Each number is 500 + 25 x the weight over its row's rms, rounded and kept within 0 to 999. Layers, rows and columns count from 0. Numbers have three digits each. The size before them is the row's rms in percent of the matrix's.

# layer 2 MLP up, 1280x160, rms 0.103, rows 869-1074, columns 32-63
089:502526511527506491522491481514536483534477586492483499435540464479466501505486524487520471494513
097:474546498545515518479495517489472502480479462476479532450518516505485532494503492516461456498489
110:462489496521516530568515456487491497481510515495523492499501468480498472520499489509553449535496
104:479498508469496489556517476513510507504559465494468515510538487520484499480474513517536463520508
093:531474506503495514521492502535518494479503515532508516489484523578457547475510522495514474526502
114:478532496548492504530571499513524493463541485467494469453496468505506452482477495490521523527533
117:494531488471511528468485535518473476421497471442502487474496469514505489518546497489484513501520
109:505486503457502489507515472472505485468505527504512491528506525530539497507490501494478515535554
085:479486532520504512513467468458489469525518481485486524478542483484489543533476528501508531530511
080:472509485529473516515514469487498515421497484508503542448533478537487474524485501474502556507511
108:475519488461521554490513491472474499473536518483484537531491490499478498527550480505520492492527
108:513500502499502515514522486454465498484521480474466517498491512514502454518484485525490493483533
100:503506490521491513472534469530481497523506503507522526473455452520467532486508495488479513488527
104:487497510464505505522460508433546500517498497518475559504497490482527497508492459478506513513473
090:520544499455524520527531482509513490501505478541502484484464508543474485463532456491453478503519
115:528499501459514507513457512501490489492513508480520478499508473533495534511494519508494476515524
117:517497500454506501482555491461499507508516532483479505471505479503481475480523507464491499511511
084:498499517510498491493498478522470448508479511476524499513492510491541523539547476497508509543523
097:521518498502503487520490458487508507486520521471500529482509542513480525485536486488540511513514
114:470480498549477517499540474477470488509518477481515518508499515488515490560476539425498514533515
094:498488504502479484513553469505461494524506555482500583450523511450501501533496520555545493496537
109:508509492531503485504517503517512473463462441508530503504460478517495512469523493447458534514482
115:480522493489491511556486499504537484458531506490475492515499475505513547461529488509527491514487
107:563535504458520501475526469519495491533524530462517475485475503486489511474518491483501482499495
107:507523497515481499529518496465473491510497446508525532498471528510520508508520498470418508499540
107:493531502525518503511502464509551476494490509514491513482473479545556518482438502493443541494515
099:495480500518510502527556496501481490518542465503508528485480497450512515480515526468463461484505
107:471484508509516527524503425488494438477503500463503500467489539515513489498525491503462519540516
094:455496494507524513507521524473486501503497494474476512517565439498527523499518513445465473497482
111:484552509500507500480526491507502519538491488487509525485465471511511505493487494443462534509473
112:523492504497534487509512505481455484487501513526507497514481509429496542459486490535495533521486
101:495483506480516537504519477487511498486530551483493491519444526499504493488531468486516498522491
106:501498497470507499521529486479494480480533488434524529477501457544540490528525521502527485513520
094:490523488503530506522495509537503486485516508474497484512521510495490523453485475494519497498466
099:557524497471522482484506529527549505471501492453479486480483476488511476496528427430501502527501
080:507469515534498542499522515485495468471496556515473549483497535488500522502531474477484458526520
102:488500508480549511498525475505495486519541525472486533515460451498511474502522474549521469488496
089:519510499494512508554525464499499449489556515481470518470505461479515510546524482469498509511542
086:534478501499496502539523506507467510523527482509482498484467479542518515501524515497478534536503
101:494530493499503526507486482505497487496528491447512511535519518473570473532471485477480478515493
118:551510498494517500496456520492498501498513559488481492492502542526509448492511445473491477513483
101:524477510484503472490474514499500476476494529496504464541499491436509480489533530506484485524524
112:520503493486503501476548459515487503517541464500505515524529479526499549490445495494478520522502
110:462502492501501480485534487497494480503500476510483512444538466535486516530493519479500517504479
086:546480507521503438501511528497509492524548508470518481487479496521527477513541468530454516508531
107:484488498519494516505531483504475489485543481485500520492442519488510539512485521521506495517517
086:499529521522509521513485464555483481508519484460456512477518540514501482500516478496485491542486
111:516522504508520522505476497473470478477511502449518489498461497492506491503546483442487520503519
101:496510492477479500484497452487522495508521458506522549464501479549526495515491529518479556518499
106:461517493505526570533483497468477502467535506492519529500463470456489525504455497510481444523488
105:514541505530481502488530489499476503539495477526488535481481473492503515518510497460464477494518
075:538493488555495503541477461477489515492508521530518538483500454490545482479507518522516509532512
074:500500512502526492489491463507538481463516509444468505479523485577488527491514517454499491539502
101:471522498541502503520519490520486486442505491493534440462502438514464501458518490466477472492503
106:477473493465520503493496466518462510462557505488524515506525530557486516515510518503496493515480
065:544491472495534529565504508459547455499502545477501488430498559498521494516480513493485494522528
082:519487500547523500477501492497500516514493502468458518464519541541486538480485488513514513484482
089:500519503505532511555522477459524491478504532473459523458500451475555537524534482492499490517516
093:511515497500540528554531459470511492465512509487495516492486506487497485489509499500500471515526
093:517500495481482539508542510548468497502510459487507532498540489420512493502517492505505491526479
096:488503492515497561527544481503551505457552463479479524457525476527520457498502465479516465505470
106:468506501506538545507514450435499493519511480501494522471462525507481485504464451507453516517538
101:531478493467473473506530499461478465514461495499488539495503491495529547496530505490494525483526
093:465512503574511493532539442549506476495487484508506521485518446473500555481500512501526534479504
106:545483486489542492490489536507521478481516502454504467515511495501521537518501485473477517522481
094:540525505500479470457489515530493508498498549502496501482475456444505514547474514490505486501499
088:507539511482511496485506477513470437524507523493492520481486493501491493515522513496513531538532
099:485526497517500553511519483486515483465496539476480512519518513475519501527510486514519497515550
111:508486496474517479475503488495485489476480494455529477494486495434477506504522502484525466527477
116:491494505437509524504496516497462475446536464476514484511550488536519488502477506532458487499511
107:440499498486520561521469476494501474469558467438482506466520512516511507479509488519480479492459
110:489511500496473517514524486516494475444466506507508517468540443453501467448515494508511538494520
093:496518501527537504506493508505478500491534498528485475483501505498515476500511494496458497491478
113:481499506551504477517514512515485496488524463499527491507417473507524502527485512488451486522529
103:493531495477525509478520446461507490484525502453513486509497534467496530517479496458481508513524
098:505529496518493510504526469487502509443499514502506532458476547536484515469504508510493473493497
111:468510500501504561524504499509484509480535536530446513451487494501475476472508476512487464525499
101:491521493537488504486547529494488515547508489494473512498492455512496484498528451460516539503478
112:532520502532494535534514501474503505464499518533513531493482497546518518516500501517501480517503
116:487488492515511530516538496466513482466526491497458542483497494478537541503500504543514557521523
110:475498493515554536542489470451532497461533505522461516513485484481480489506519473540522495512477
097:475530497511468577508509494486539477500519469504468501510483505505560484495511495517512458517493
104:474511496487519494502516477498473472461468540499512506492534482453545521529530488505493490509511
113:485491487517502514487546501469507468462494456486501514537523480550543515511490487497466505519500
101:476494503496514501529476470478504486491492549488477486515510495493570509493507537452480517519501
091:508497496504531524518514476458550460491555485467496531472489518484487529500536475488465482531510
100:518510496471507514513472497496521488452468494471451500484479514480483460487533471510483499498496
103:470526505499451537493491493533560482439523507474519469523463475530588486493510464488504475536535
114:473507499513514501503527488529474491514467548504472498516504466473512490479508471482520509549495
056:523499488489478520529514488461502493488510519489468511509541492495569517513461499506503534518532
090:503490498504500511529493532508473500488495480505486476520538506505524500517549508519473516487535
126:485538491501498524541524470511537486487542500500458520466506470530502488482561455488523460508509
109:465484500491516478527517468480492487468488529501481497490489439479495484507505496558490525529488
099:450497493496488533492521455469507481471541464546485531438504489486497524521495518525501511497487
099:442512502500496479508521489493509495476559491507477512488494469551487534489528491507527514489472
106:520548500500480497480543495482498500486476452496470526478510478511469511518479487466495520503515
114:498540491517547515512488465539513467462509503478493486494508473517506503506492528489481517519511
113:475548505499481497512482448479557499446525493496493497443461506476483482496502486516504458494491
108:475532489472522523491491496485501471476512497498472513492498509504554485533504442473477530511561
086:482492496506489512519456508497512473469493539506489483432466505470476503482519536529477487483505
111:453497488462574508510548474517485500500505508464485504462453495492491475488488481539505486522512
101:533483502518517516527465485502483501526506499508497511478487500485477475500499467470480508495508
118:497527503531481495519519441491463464474505496508504561513472487455512505490483478491485514532510
092:473521497471523526514503476454498506505535522462479498467453494500512488517531503504485466518519
108:466529511513499519554511480450523512507523496513456497495460491501520483500475477506526509518494
117:511526484476516489484511482509542495484487524497486534496521497505496525489494463475507460522509
093:516523496472529529498512500510487487482537505506498476518471468548501478475520478468492494520506
094:510561500516463510472536514478494490510498502517461542468485472463513526477516473463491494491512
058:484490527457522524502498516525522469498490530506445504440531488534536508478474492524491540515517
105:475495494483523536532490528444509489496497499505473497510518498497554491488491483518496535510490
092:523489495502492517482526481527480479518453531484481491484490515423492538566485508521494510524527
068:489474509549547498514496470475490483511513521483477504510485487497524498548502486524430513526479
104:522497501465490478495513507528473481494501438484522519528464460514498539518498484478486535496517
083:550504488494509521504496470465535504491510462479493491469491471527515505492493509454536510500480
109:445476499525520522534553456478494495521523516523465501466463494517476481496505538483488492529519
103:535455503518471499522500515512491484539499459498514505507532470559537529469511539559524510522490
125:508516497491490481522476470524520504532536514503512527471473491551533447528503505492504518503516
086:513499495488521475482525465490488494493476505503509501475504546465498488491511495449489505486566
108:519512507489527522490507499470553501500581512465507514476495464522522464505498482497516504508480
119:479518496488486532494560493506476488496572453494515485517490502513476511517507470443525483520529
104:465506499512516483555530464514495482464500511489502508461507470541485494481506484505488533512514
103:516483497547504528544490482531508488507519501456531534470517475509515470497485531533535528508487
102:530499495519505514528502423493491478482517484525497520509512517508524525479498494491507522493520
101:510507507451476485492517529480473506504497516432494525502464507527547509480526482550497501500510
098:500517496462500536504485477496497496470513497503474533494501473506490528508519513549494485515519
102:482496497491519553532501505531463494505581444447523499523515503507476462503500536445498458512534
095:508501483494524480482513500538523490523493487439492525502569474514517510502498520505505527499495
068:486503563500496513472503479518478493477511510505438534481523473522501521529517481495475479549492
114:478499506483535482538483461503505487494500511491501482510454459493492495447455492513481501547486
103:492506488489530541538531476471505508461490547494481494484482513515505529491518486505432451523525
104:523534489484514512504487486523537484483531518451466511493499453448519515487480502548512484500500
115:479506493491492495505503474538530493453516551482496517506461465461546487505500478489514483500544
083:481510524468526509539550480452517499504564515511473501522445506487539460548485478530479489510498
100:545532495465539527499503491516530482494551503442533505518463523498501494524511502484505540495525
098:530505501448502499477521467506495496491498521481487514497525520511424505484507477461473488504488
097:466518502511514511495539481511530516519507511485481491493506488515489510529432470474486536494495
114:510528494472510554494540468462499489474506489499486509449501509496476490510525497503508455517528
085:490491509446462504512506506441488493473507531499510478469468550483501484509459448535493532521495
107:505505488475511501494522483511481472494516479494513495488532446532498506486500474476526470501487
097:506529491513525524474539514471520485449471516511478525457502532497481532471477420535492496492485
115:487484499532590494528566460500543479521508474492505528465479453483497521517479507492471523516483
086:474497506475525498499498506490582507478514457471509531535466472500478475506516505471452504501492
106:462501497503531491496541479522520473455488513510471514450529462545540501503525507526489486514540
104:514498499506465540545495528467526499522519523512479516490502523514558536487504523495526483514529
068:513489488460522508551492499494522479476530505470485505503437503507506550507459532489480498517572
107:513504495508491525504507529507462484499489470456513501508513506471491502493507507488491523509529
097:540528484523503517477525474507487490473504524505489510492522451459492490479510527501520511498480
067:524496521504519536521492499504495440491534464486472482472466475499515507511524485535490485510524
104:528492499511505502495493488523511478467487500497503484512529472510531486537445490500505476528494
086:476517491505509508492492505473513511547491461497501571507458498502497539520495514501482490498501
090:474505504501503520545476458452516482536503516507508581482465529498489556497533494484515477490504
114:560528503463522482502475540494562491519540528460488482520485508536527525499518460456498508506505
095:512530516515490518509528518481521484484504530482512526507499509516552484533527515479507496505550
104:512515500505500587532503509507551481500495498489498482422538463526522486480477485505440531508524
096:496510498466514508487541494505488474488503493511473540529486512536471478495563475503469494519492
107:523490501502470491477504497513457472479494471443538531462462524478486497479539493517512546489477
111:484506501483533516543488510503488481511568537482512578509515513509505514505530480519519468513487
070:524505467483522545521491484512501451450498496487485566480517508465513526498500450513528502520483
103:477481496481479531524523482483562494486541547513497469502480551498507489510511483485495509521530
105:470521504524513549541541485470549508499513489465486497528466459494526526502465482504491495530477
091:511494501501557526524500469475495466491548525438509491476466529476528528508514477513484498503507
123:513572501521508507495532500485524514495498473519492564514498473490519507481461480519514526493542
086:484490494522508483495460504486487475473521489518515506482477521507492535527492496524494556494532
079:500481523487530531478538483546479506492536518523485512485502501495494534498493515496443510496508
107:477509497522517546510537476494485508481522556482498513490466496537516486547488501535486543526514
092:509499490518520502530535521520482527507503479494509514536483458545490538489544528502477520521501
065:488532513536476532524477484504515455502516502475476515490495509499505530456521482528521515526511
100:550483503527503470555532484473468512542550517528544512490455501505476490504507507489498494506496
088:530529501485486510524506486495478464504554499466489501484485497502575508494514489492514530517546
094:505481520502499511529508438538498468460507494493481517492527496515518477514533512479475498533532
118:478492499479523485575514472540457490512520505490504505504471477510499534523523489519512498519522
080:486522496480469491494531507522465502512498509499508562481502496475479526487536469495472492497493
106:543502508522496503532535487494474488475536515486519520525508454513540496490497526512488502496564
107:469497507507510493533549459483491476502514529524504496504472470527486523496522514523477520520538
105:523505488515484475462494500515509482518531477489550524489498485521505513515493504417467476487573
090:502525504466544504486540471487465487523541526468539506501521476499502523537474496471508514502493
107:431521496492508490510513511500502492512524467519464497514517529474549526518497498450461507525535
055:436500461502524536505521469536481467502542534479517492527511500489542466543506526486493492506544
088:500519478503525483556505435479464464473524520498520487500473534461504485481517489511496510498496
110:467532504500491510495568474481463498490502518534480515452471457518508498449501488505526541491491
103:481512508566499495577477507511500494462498483474473523479481498522497519470481488535509553511507
098:496526484513491520494526490525519501460461522498487510478511526482508517538521489437493444495541
110:505498501481542469517542494469487480466503502457514498490504475467475526470515500508509504503506
113:495497491481509491480491522520556502504523466493476477485477490524481492533490470482447485521525
110:494518491500493502544494497510525482509500504472503476529528495506550496526517517491472537500486
109:509533499469468507474521540497519480532512524510483519417461471566484543520495506466527476492489
114:496526497503548512565492487493508493479495481506505505493471487523487510471515480532421477506512
087:509521490494530505519541467482479471518528510474479517447451476468519530546471474503490530519516
111:453548496466552518566571487470512492498548475474501483489503509509498535529495497475511481509489
109:484481488440522514490533463535477497464488498469446506456549495505513439485528451522479475493498
111:507487488469515503489554457486492461474525461498541495514471466491494526523483511462474473503493
087:506498494448450487509528541493462479498450506511501503501511510514495495503511506493485535505538
092:540495495510508483494511532464483501521513512490525497501493482483530537520503475486474489499505
103:467527498502489502496541493517508485525518479510473500496509508479525504484537483484493502511517
102:452519502517484534511565456527467516482522485498520518481438450483514484537536509468462526490520
095:501499497494513499501541540427476495499511495432484514468503515520530503552498518473482497513490
107:502487498502499455504483516525532485524546500467482525546513495496552493507468498477520511522555
081:532533485507499487540550441467523486471538520494484487479494490502507504513501490419494500514521
108:538506490481531545493552486497483501480497451471489516503421542460490529510487478454468485523533
085:490524504500514494512502504528533495525500513491470559490520469537521477522483504473465477504499
118:465538504484499506528514483474492488541507521531494547540525508502506534480539474510508514516529
070:475516479501515514532525474543504486498531534505476526481509513464531489479490493500465509498537
107:564493501527515504485517443512480496490479565468511503509488490497516529511480519479489549511542
077:486486533506501507491511556502530466517499513472493507500483515492537489500504463520463502554488
108:479504493542491500505536541518521475453538440482520538496451475483501491497496492476500477501486
081:480509503480493524528500420490530497484532516492519545516506463448479503466469491475477522482512
# layer 2 MLP down (transposed), 1280x160, rms 0.0674, rows 869-1073, columns 32-63
071:504525504471513495483505463503511528492504510530486487491490473509480473509513490474531490517514
111:483462516491494520504499503522519507514487508507522499549533495463530469484479509490496539504540
116:501497509493511457502469510534450496473521485496552541457510479506476477515520546493498477465501
102:476508490552485497497522535504499525510489483513569526524473483480525495503482526481484481501503
084:479471490521532462483492506470536515507541489494504472478522494485501513540482495537552518506474
113:476522510475511527468466511559517502488530526517499513463508519513497497529493491478496456493497
135:525511503488505502554494496455496511464511515489488476497460551509453489466483492497511524444518
117:540491486442512484532481528508536525446531498493528486478495563525454481541463464567486516491455
069:496464557525487500468571541498445523508505475469461507489456508487499483493492531490457501516501
077:503484512538509496514538558471523517524547497511487501514497479501468506490494503523466515504486
105:488520496510495547521498523533464523511502535492503474493505529517464513484492476526485529528517
101:522492519517525526472488543486520504541549483473496516500500522513575489486467512428500484526522
105:493523516530527483483507499495500511504491479443490503531497496524489477509516491548493467489491
094:506486523489482479525450469511510508517540511509477487533531512500502529585500513497502492480490
076:450463487512503513485499538476475481461501526499458473503533466522525458509498548523533479522524
115:531459513523496511517481502523466506492530468502524465521493492475467501518470474502501492487507
132:536473508513533457527470502498550484476492511490522474520488523562530495515480495521488517501487
080:494525548504497472531534517475491540511514492488508585509517529518496441494473500467467480493461
089:494480496502491527583508487524537462521512466491472479462480451504491525522470507508494522471494
115:513507483516522474488486543480537506525453471531497502532480532507490498522508526535524472515519
092:494504498477458493479510508498488508499520467513427515543507469518521516510491484452481500515484
115:476563507448509502462508494484507514515479438537453510517539504526471520486477508456534497492544
142:516531512483511529462571476513502488490480507504466529474509499484535477534474484520486543533510
115:537496491505487477492482524469487504536463507485513532502463480504507488554525505511505509535469
106:509521490546524488497484472548467509467496530473554554531496557482519513552454532457518517494487
115:519541496486476520520486519479544513501549493486463512493457511494499468491513485492464533483529
094:538554499532477516504519490493448461495457494510529508506535504501522509518464492477473554477478
099:497497530470500509539453540495522510484496494538492479538561468538476498533493453527487532490504
082:450520522488492487463496461497510520513527524481507537486492475528535503460475445514481510526545
128:498452493499497493439499503497505505479506470545546478490532526507498510539544454529496519497512
115:537553509503494483508490522500484533522535470510497511457459499524485487481497494455520486518531
107:506462502462507516468498536460514501521512501531513464498498557490442485491546461529478479512471
115:500463481507486520488500540484465479537444522517506510519521507484480527541555512517475484498500
092:474463507487486516456547494493443517509535460527485469423491525528529459551491522484461531516536
083:536535483475477496503472503461512492482516494479481537471502563522501462463514496542503471479531
078:525521574494464510471529474516520539510560482509480496480504505483511496494499497461489504468500
099:466520502495476495556474518543456493494482509507506543502490552535435537472493474483486532526443
053:503555471491520487474594468486526508474537521467495539477533485475499504521493525519519533511546
086:496496479542530531494510509466471504551472477471530491478493535486481496491511521559473460472502
099:479490501519498506425518494453503464508525516500503512466480489538415516491481469461500493482550
114:475476481501484515482494487491509501504547495499504517519540479522493521501548581512476508471516
092:530521488561490529491494542491506531490516512497481452524498549499516520491506535472488489489516
120:551462520460492495471502477514515488512493504544528467481485562512507536507461560520482547519523
117:481508487505482464497546482522520491504507492516522510494503521528529493485491522470513503524444
070:479525522440487536505519465503472495459492510517537501514504509474502538475531514519469501461490
100:497478478528515476507478486505527516486477503481453519476530529503501491481509517498503485511508
086:491515535528536545507507488513504522474505499427514470514520481498498491485501481501528495470529
105:468502501521513527485486484490484480503480480463531484529489490484524472460487496464555536482525
090:514467525490445488479480549512481511508549487517482502517480516470478511540501485507491477490499
112:491506491472540454481470480502548493514517483495470495502525487458471521481499475532501486494495
123:504524484487455530529530476524513511473488502520458487455492514504512495496477510503472458503529
072:478491518513505487496505534486498536538476470487539503499513505466471534505513544507467510472532
076:531465525519505492471485503492488505513494446544473495469468495480514485536462476534482506462469
106:444501501544467490496526530477446532480499454488492470509494542530487530470527509494519471527488
102:487523506513472515531467516515516494532464461500481481485456479499530532470478495508468509489512
063:518487410494500497471500496516513579472520465453534495480478489514506502505487516482500482453537
077:491507513485489480470523534509534499496492497502560513501497516459506453475492504487510507486529
106:516502484514487534529530439487503516471514518473467506481481474543509511478516477514482496491530
090:509542486526501529526526462490523525503511506482487513479457471532496505495529478516479496475520
081:480505484466512472478464526494490497499458569540492513516510533524485536500446502512517506506506
070:476491474476519522484474480502535522521504523505469513493495495494515504484501498520517481494549
113:504500516477492494498523442419497481477487507520508502552520517501479501525496441508518508483525
113:496520496532524475517466507472455473474529511524539521548503482469514488520530535527495545546493
081:520490512440492483478485497486472514483509511524473481474514521488460504517501577510485521537476
112:525547493509460533512498464493505514486532522502491495468480464416515524483504494483480507502515
098:496492510531490438500516516467475484502532482529479491538516531535528497458523490488492498506521
070:470509551483462499494505482471506528510514496489471528507515468489511524506496513523486525526489
075:485474538517486544508525521513491524525499537483469502535512499515526521518510458529494527525488
107:484509489513535468457486462469456513494528485534503463510486559451535490517503481487540484505495
140:441478486527534441537476478445490479485513508494526538514497545548495494488535510460491496519505
119:527512481501504506473467508507507521485524521456467490465458425475525528486487528546495518527529
114:490506504466500524516496496547522496503495473524522474506505513465519519451535493481500559505530
085:481471485492460484492511499559501467500496509540502515533501503533531509522501458502479561487487
107:514514482501473513485512487462438508477476495477474495470490490527497523527488437526510489528534
098:523492503515506475542539490475508474539471488520456478468475526480554479511509506506481523521461
110:511506504473493506484480486466528488476563488489516441506498479510531547539485458515493535518513
118:507489511498498532563469503535491480471468481477527471460513457494508479467491534500484543509503
103:495487499536490547488511449509488462455477500528496494494504493494509489486513514552506457482558
108:476475498478519505520455470458514493441528545472484532439461504509474500492524511506525490528514
125:480498502508531505559497519539525533491511486460461501527508497505529496506504484565554491519500
117:506501494501504485520495517526521526526492536491482510494494502444477530477526504495545483489487
096:497483488552516508508495474477483503498514529507532506509501470482515523489504525526518514488506
093:489483511503461526470494475552466495538518473544466486488488468483475492486468531492552488534479
131:510494485482542459495502495529504466436490478496484496563445552523465534576477478544458498482490
108:450501488466510493516493507492510550479512472537495478457495520481493517493519470516516496493467
100:524499501557521526502546493498523484486532463456494533468498489525498490510562490483505517512510
105:496457515512486482451495511527545500523497504502551487460539489490514481484461471471468483522474
096:507541501545507499554542464464490485514510473472531471528462519485524478476513463489550476466505
144:530521499537475523451501507502535531522472467526502502485482508510517512468495453502541525496519
061:496482569537520495485500559467479491508504497525531488520486497489459459484495480491515487464518
074:462484501531520437510511456475540519466514508510555486482512530505480503493513474495517518518505
176:505495485522524495473545478486528515473527536488471470493503538536517522494528447528508556466496
121:499520498496495530483474543551483518507532490539490505515511545478458484442483520503481487481509
106:511477518490488552499510486509541508497505478475465475479498479505537471504508518487532472508504
093:523489502494496501519518571578546502469486496462489501487514492534508516490527523466486476552494
086:527500528467504514470484552510498497479494532494544449503523514566503539508473501511475509499490
129:524492500515497532537472496543528509449480493484530516505482484475502524504469521508509532508491
104:521522508520506483528503534471481515499495508499483486519504519539459507491517493532501472489508
094:483507493511521466504494535513490526501509469498477506508430512479494511490498532514540501497505
091:478527515539514467509465520512528514516485484510458449488475527537567479472535529497503481526491
128:475515495490492514564504490489502494496523515448490511487508520485489501464478514474511496480511
089:492479496485517484497523492492560540526500473523477535495501540483485499537497499533566467485471
114:485521518507551520532485510491467516472526518489539464457499496506510534500490539495514497506562
119:515515486515532519504549481503543521473510518440466511477487461500453499524522492500510486470520
097:535501512493482468504535476441509473522493501498504511554503521501483484526463529458504499473536
122:512502520445485561493477517480499470487463509493473476481533529469529534549453456484472529541518
098:502510508521499471493518543488496514497482460537511511494516508490507486468452504479500499498469
099:471523499511470518521483512533485502469495484527505537538527525497490462539536452514515508515533
077:484519529492506474526509491498521550478522511492481492499484485484445501543471551519496457489511
106:530527489443521529503524497487482482485530494498489532475496499516504491529487473493485490523540
100:487542468504512492468476564500457540518467495534475504498523536482523473474508506479510484455494
079:498489569521469473520509479533516558513473526466472476427542491527491510496490537483476477511474
103:511480516502544477512506504524476456530509542510477544531489483461500495509483476514549524514480
076:499473503481515485529528521513493496499473486494517554524474523483514562491507579490484482475528
114:536498502524475472500460504523494494513492546477535483495501469488540507524424505546501490523470
099:506487496502511503479452479545522508499504520517509450508504503476513519516485499520492501475530
157:483457500491525519495519514483486518484460490515525476522522515457499552467503495501494515472515
085:454454478533520490462503527493451504511476475519494543511510529528511540536504483504499516489513
108:504507503508486505489535488497521498488444497517509527531453528478534542507484539572467486497491
138:477480490542507505473532540510445504498504479485536470501489531494509481477460497463484521477532
102:445476492465500517474455537511511522494516506524491434499554483508480463530476496553501452539463
105:499484504492520465498498506514485513475447468522500524509559470488497496462493489510538488530517
108:490483502523502524529470517513513525516513529488510488473473461494497521509488503484517448507515
096:492518526513487520500453484494515510492432529493471518509496528516461477548471488483470500474545
093:471495508467505475505539519483485474474509548516483467545509529520515464517493551538479471522518
114:480491507497508519454537530509512483511484503515532525511518460491461515511507493528502461495497
093:500529506500510488497466539580503483522438516558503555507499522482523495527470537528505487482524
087:504499312490498486495506526479497539513503490504534503499508514501489503493480538499504493485492
128:479540485561486486435522446556567516487523459482496482495480513482460535485506520523499492457457
093:494453495524501505515505511479511479538510519463503520525476497517525476496446482472511476473483
121:508486498470504477478517515497506518483493450531512503559534537537506480572502480508480484520497
119:526498476455554539513516507501537558468545519518494492514474477541491472521502505517509506505498
050:489530572490497463506513486538486540482530504488518513522512497509535502440490538507531490486483
095:505472477465493492461501498464469472484526518527524496490510490498491517519445490449513509522492
088:513453504545486519510527480474503511506476508452538524546461507477466518500514543529504487503474
104:524439500472515504497462486487496482516487508512520514527496516512454492534496510496498511516507
131:524504504547495519496515461494471509504515575498500496531465495508474478488525537472523475467505
101:499504512522501525494469529481494530504490473505472462484478513450510503533489515514495484527520
111:478488499510436510459466466537511515496521479517464496463455550479495545467501460491540500534556
081:518460499477491519453436515507499496563554505529522487527548527501501508460501490517495529519525
129:503446489480478477508544511423454498493533454485498499480492532474505509479479491479503518496487
083:492478500496486500489492506463444496485516526568450453507471467521519506535469505517466536514541
117:466472491491476487527487520486469471480501494541477499458540509522497521491524500499533527514524
091:441501510479512498502498516517495504498475470493480511491468523536457518499545495509490473508555
050:517495514504503507440551511480534563470520502480489488543478497494497485480535496539511493458501
110:454523498506469506464473501459459535508487484543523531517474506481526522520516478484524517499521
078:462425459537484483441461483546488540515459518525487510508511510524487474537543510527520534536492
072:464457553506515484525526489527479548510554499444524517528517521485494495497467543495519484465501
086:535473510460512507518523534438500486462515475492514507543518511508441495513488518491499473497501
074:485499517493508475550476478506465529431461524545543451474480482535484502512493499492517525484519
077:494489512499509483494476505535455489550523477512532475541527461530512501526538527492528494483520
109:461546484540501481501463514486465523467457473532521493492490500465508520489491522513493452491490
080:458461517504577500523523514490464487465488497446485521527489485500492495487518521511488543521459
112:528473488480487485509479472479528505482541467522482497526508475515480517492469531516517497442523
076:484483514456521506504498431514504512475512495472490522507500486482521545511541524495471531518496
087:454468508496513484498522515491513521503496515524481508478474528497461468491492529479519484507479
114:482514503525495503481432483506526502492474454498502506553479475466495527470491483461491519496467
055:518512407497498480513507466528499543456515526442504503492500487503537488526497494494477492494553
107:504455499480529519534500521518512560494503536523511480455509499514502498503462476519475516520503
107:532547505482509558526465501532469524496518512521486546497483473489490484506472465519520490488486
105:530512467488525503544511504510487487469522516485493503505477462522487518512514489499512512459484
149:492535498466540533480466453527481515522527494507447545482479489498508528533454456511446557485479
091:535510499473505518519540513508521519510494450523480525487533481543505491492538497471503475499485
048:490448512519498488488540516452545581548502494504480501517475533476535496494492527495494518486495
109:525518501505504518524496483583491495476511498516517507474497472454492488500506511498514499528465
108:470472494464502477481514504482458501544436508524528529541492558482503485465512502491484471486519
044:473469569491548479500497511473475537566480505494529528500500500499507470521498515464489499476517
089:517474500500513498506517489453503497475524491529564492460505484499465505490541531480516513444545
099:538503512468506510496524474495519505509515511455501571469471525510470529553495502485521487465521
092:514496555550493488507459492501521534473497501539511478490485518516492514483529450529525547473485
126:537484495530478546506487503499521483496505464516502524544451477500470537458496448512477441465530
072:469486455480482481482488482496477523529517511516511526477527524477471493461505538520506450497512
098:490491507538465480505487499476494511515494540498484517524487531524480503547511507507473488435510
106:474484533496545521516467504530533529504492438496511492532496494490576486464503461515496562475497
105:491559495529508489496505496509502511518528452493418505483481503541511495493543453507443476508494
101:503528481518526504490496486499519471505526474521528466486501507476517459525491490498488519542496
095:443474501530496499531494519484499491462503531503517479477458480478533491490495489504456482466485
058:477496435497515485493523539524510529520517484527521504524494506495488507475453498524514528430517
066:514480434513542506546463500478471479491483477480499464530528534526489533451476522485505502498457
115:502536490535474522468526510520527527434489549515516512464510503527515487465510472469544492501494
101:500487505511514518532478549479515487492503469504472451517520519515523504470455543485461556500483
077:469487508507485470484482512471459484477524474509509490550540487490511512499439522484447472520530
102:475511480508457512491469523495495532454483508479490561530441539489507494571506490477502481463473
115:494517503496511503511470484492484515479510497529501518500481480509488543563491539535510520460487
109:483518489473466523504537491513494500503486489476553509500493472460473531522474456563519504515475
113:501484508499546518532440539515540496485498502514486471505511539457513503448524478519512484512477
110:498465509510526511532513518558482479492553462458529487556492497510493516468480551503493479525491
093:495502532526524521528536468508488525492509527443521477445475477506503510513498502505505496498538
110:482470499517536491488545532535485495470532515507499535499501521481492536514526529504516451522474
085:507481497499466513539507548539500488505531484523495475470479495492532494490509474488494537502469
148:490491511484503538514449523531500510504491494519525501503483467468528518518495506497460503487490
095:485501461485487479508522542506488513490505473492462543516504532526535473490480509470533488509485
072:504500507544542494529500440559487523447478487520517554518478527497513490477473551479545518438474
093:508486493501510474524500460522512494524483515505461500506477491496477489476506507503492498507508
087:518488536487511478489487506534484535476471499486555476522509518489488534469529515521506501441534
092:506497501487522516465440475474522514522459451525495495489528504509528503516488514513446492522552
091:459519483477504510478564519482511490524500508502525508502469507484511487487519497477503506452472
055:524477488509499548490476465522504532508508473465454508498514506498475518489534509484493482461487
116:504466499480512498494500502517464512545481553515488458514468501505508545492503453526476512487457
069:502460540503523523446461541474516490481474504505568508525470494480487491490495488482518480485501
134:504529494496478515454480515506456505487545505544483517460489506550510500465465435487530454466504
087:529531426528509514529530469511505519474527503460483509466500472489529514499524489523489510510534
104:490493470502521487500462465522491506498479529512526445505533522490520516510482483521471512516491
081:531543532514503524540487464476505511472501536493498512483464502497511474476502511518512498496515
108:506514504491508494495479503501529465525449507499505514470519458484473492524509489485477468514506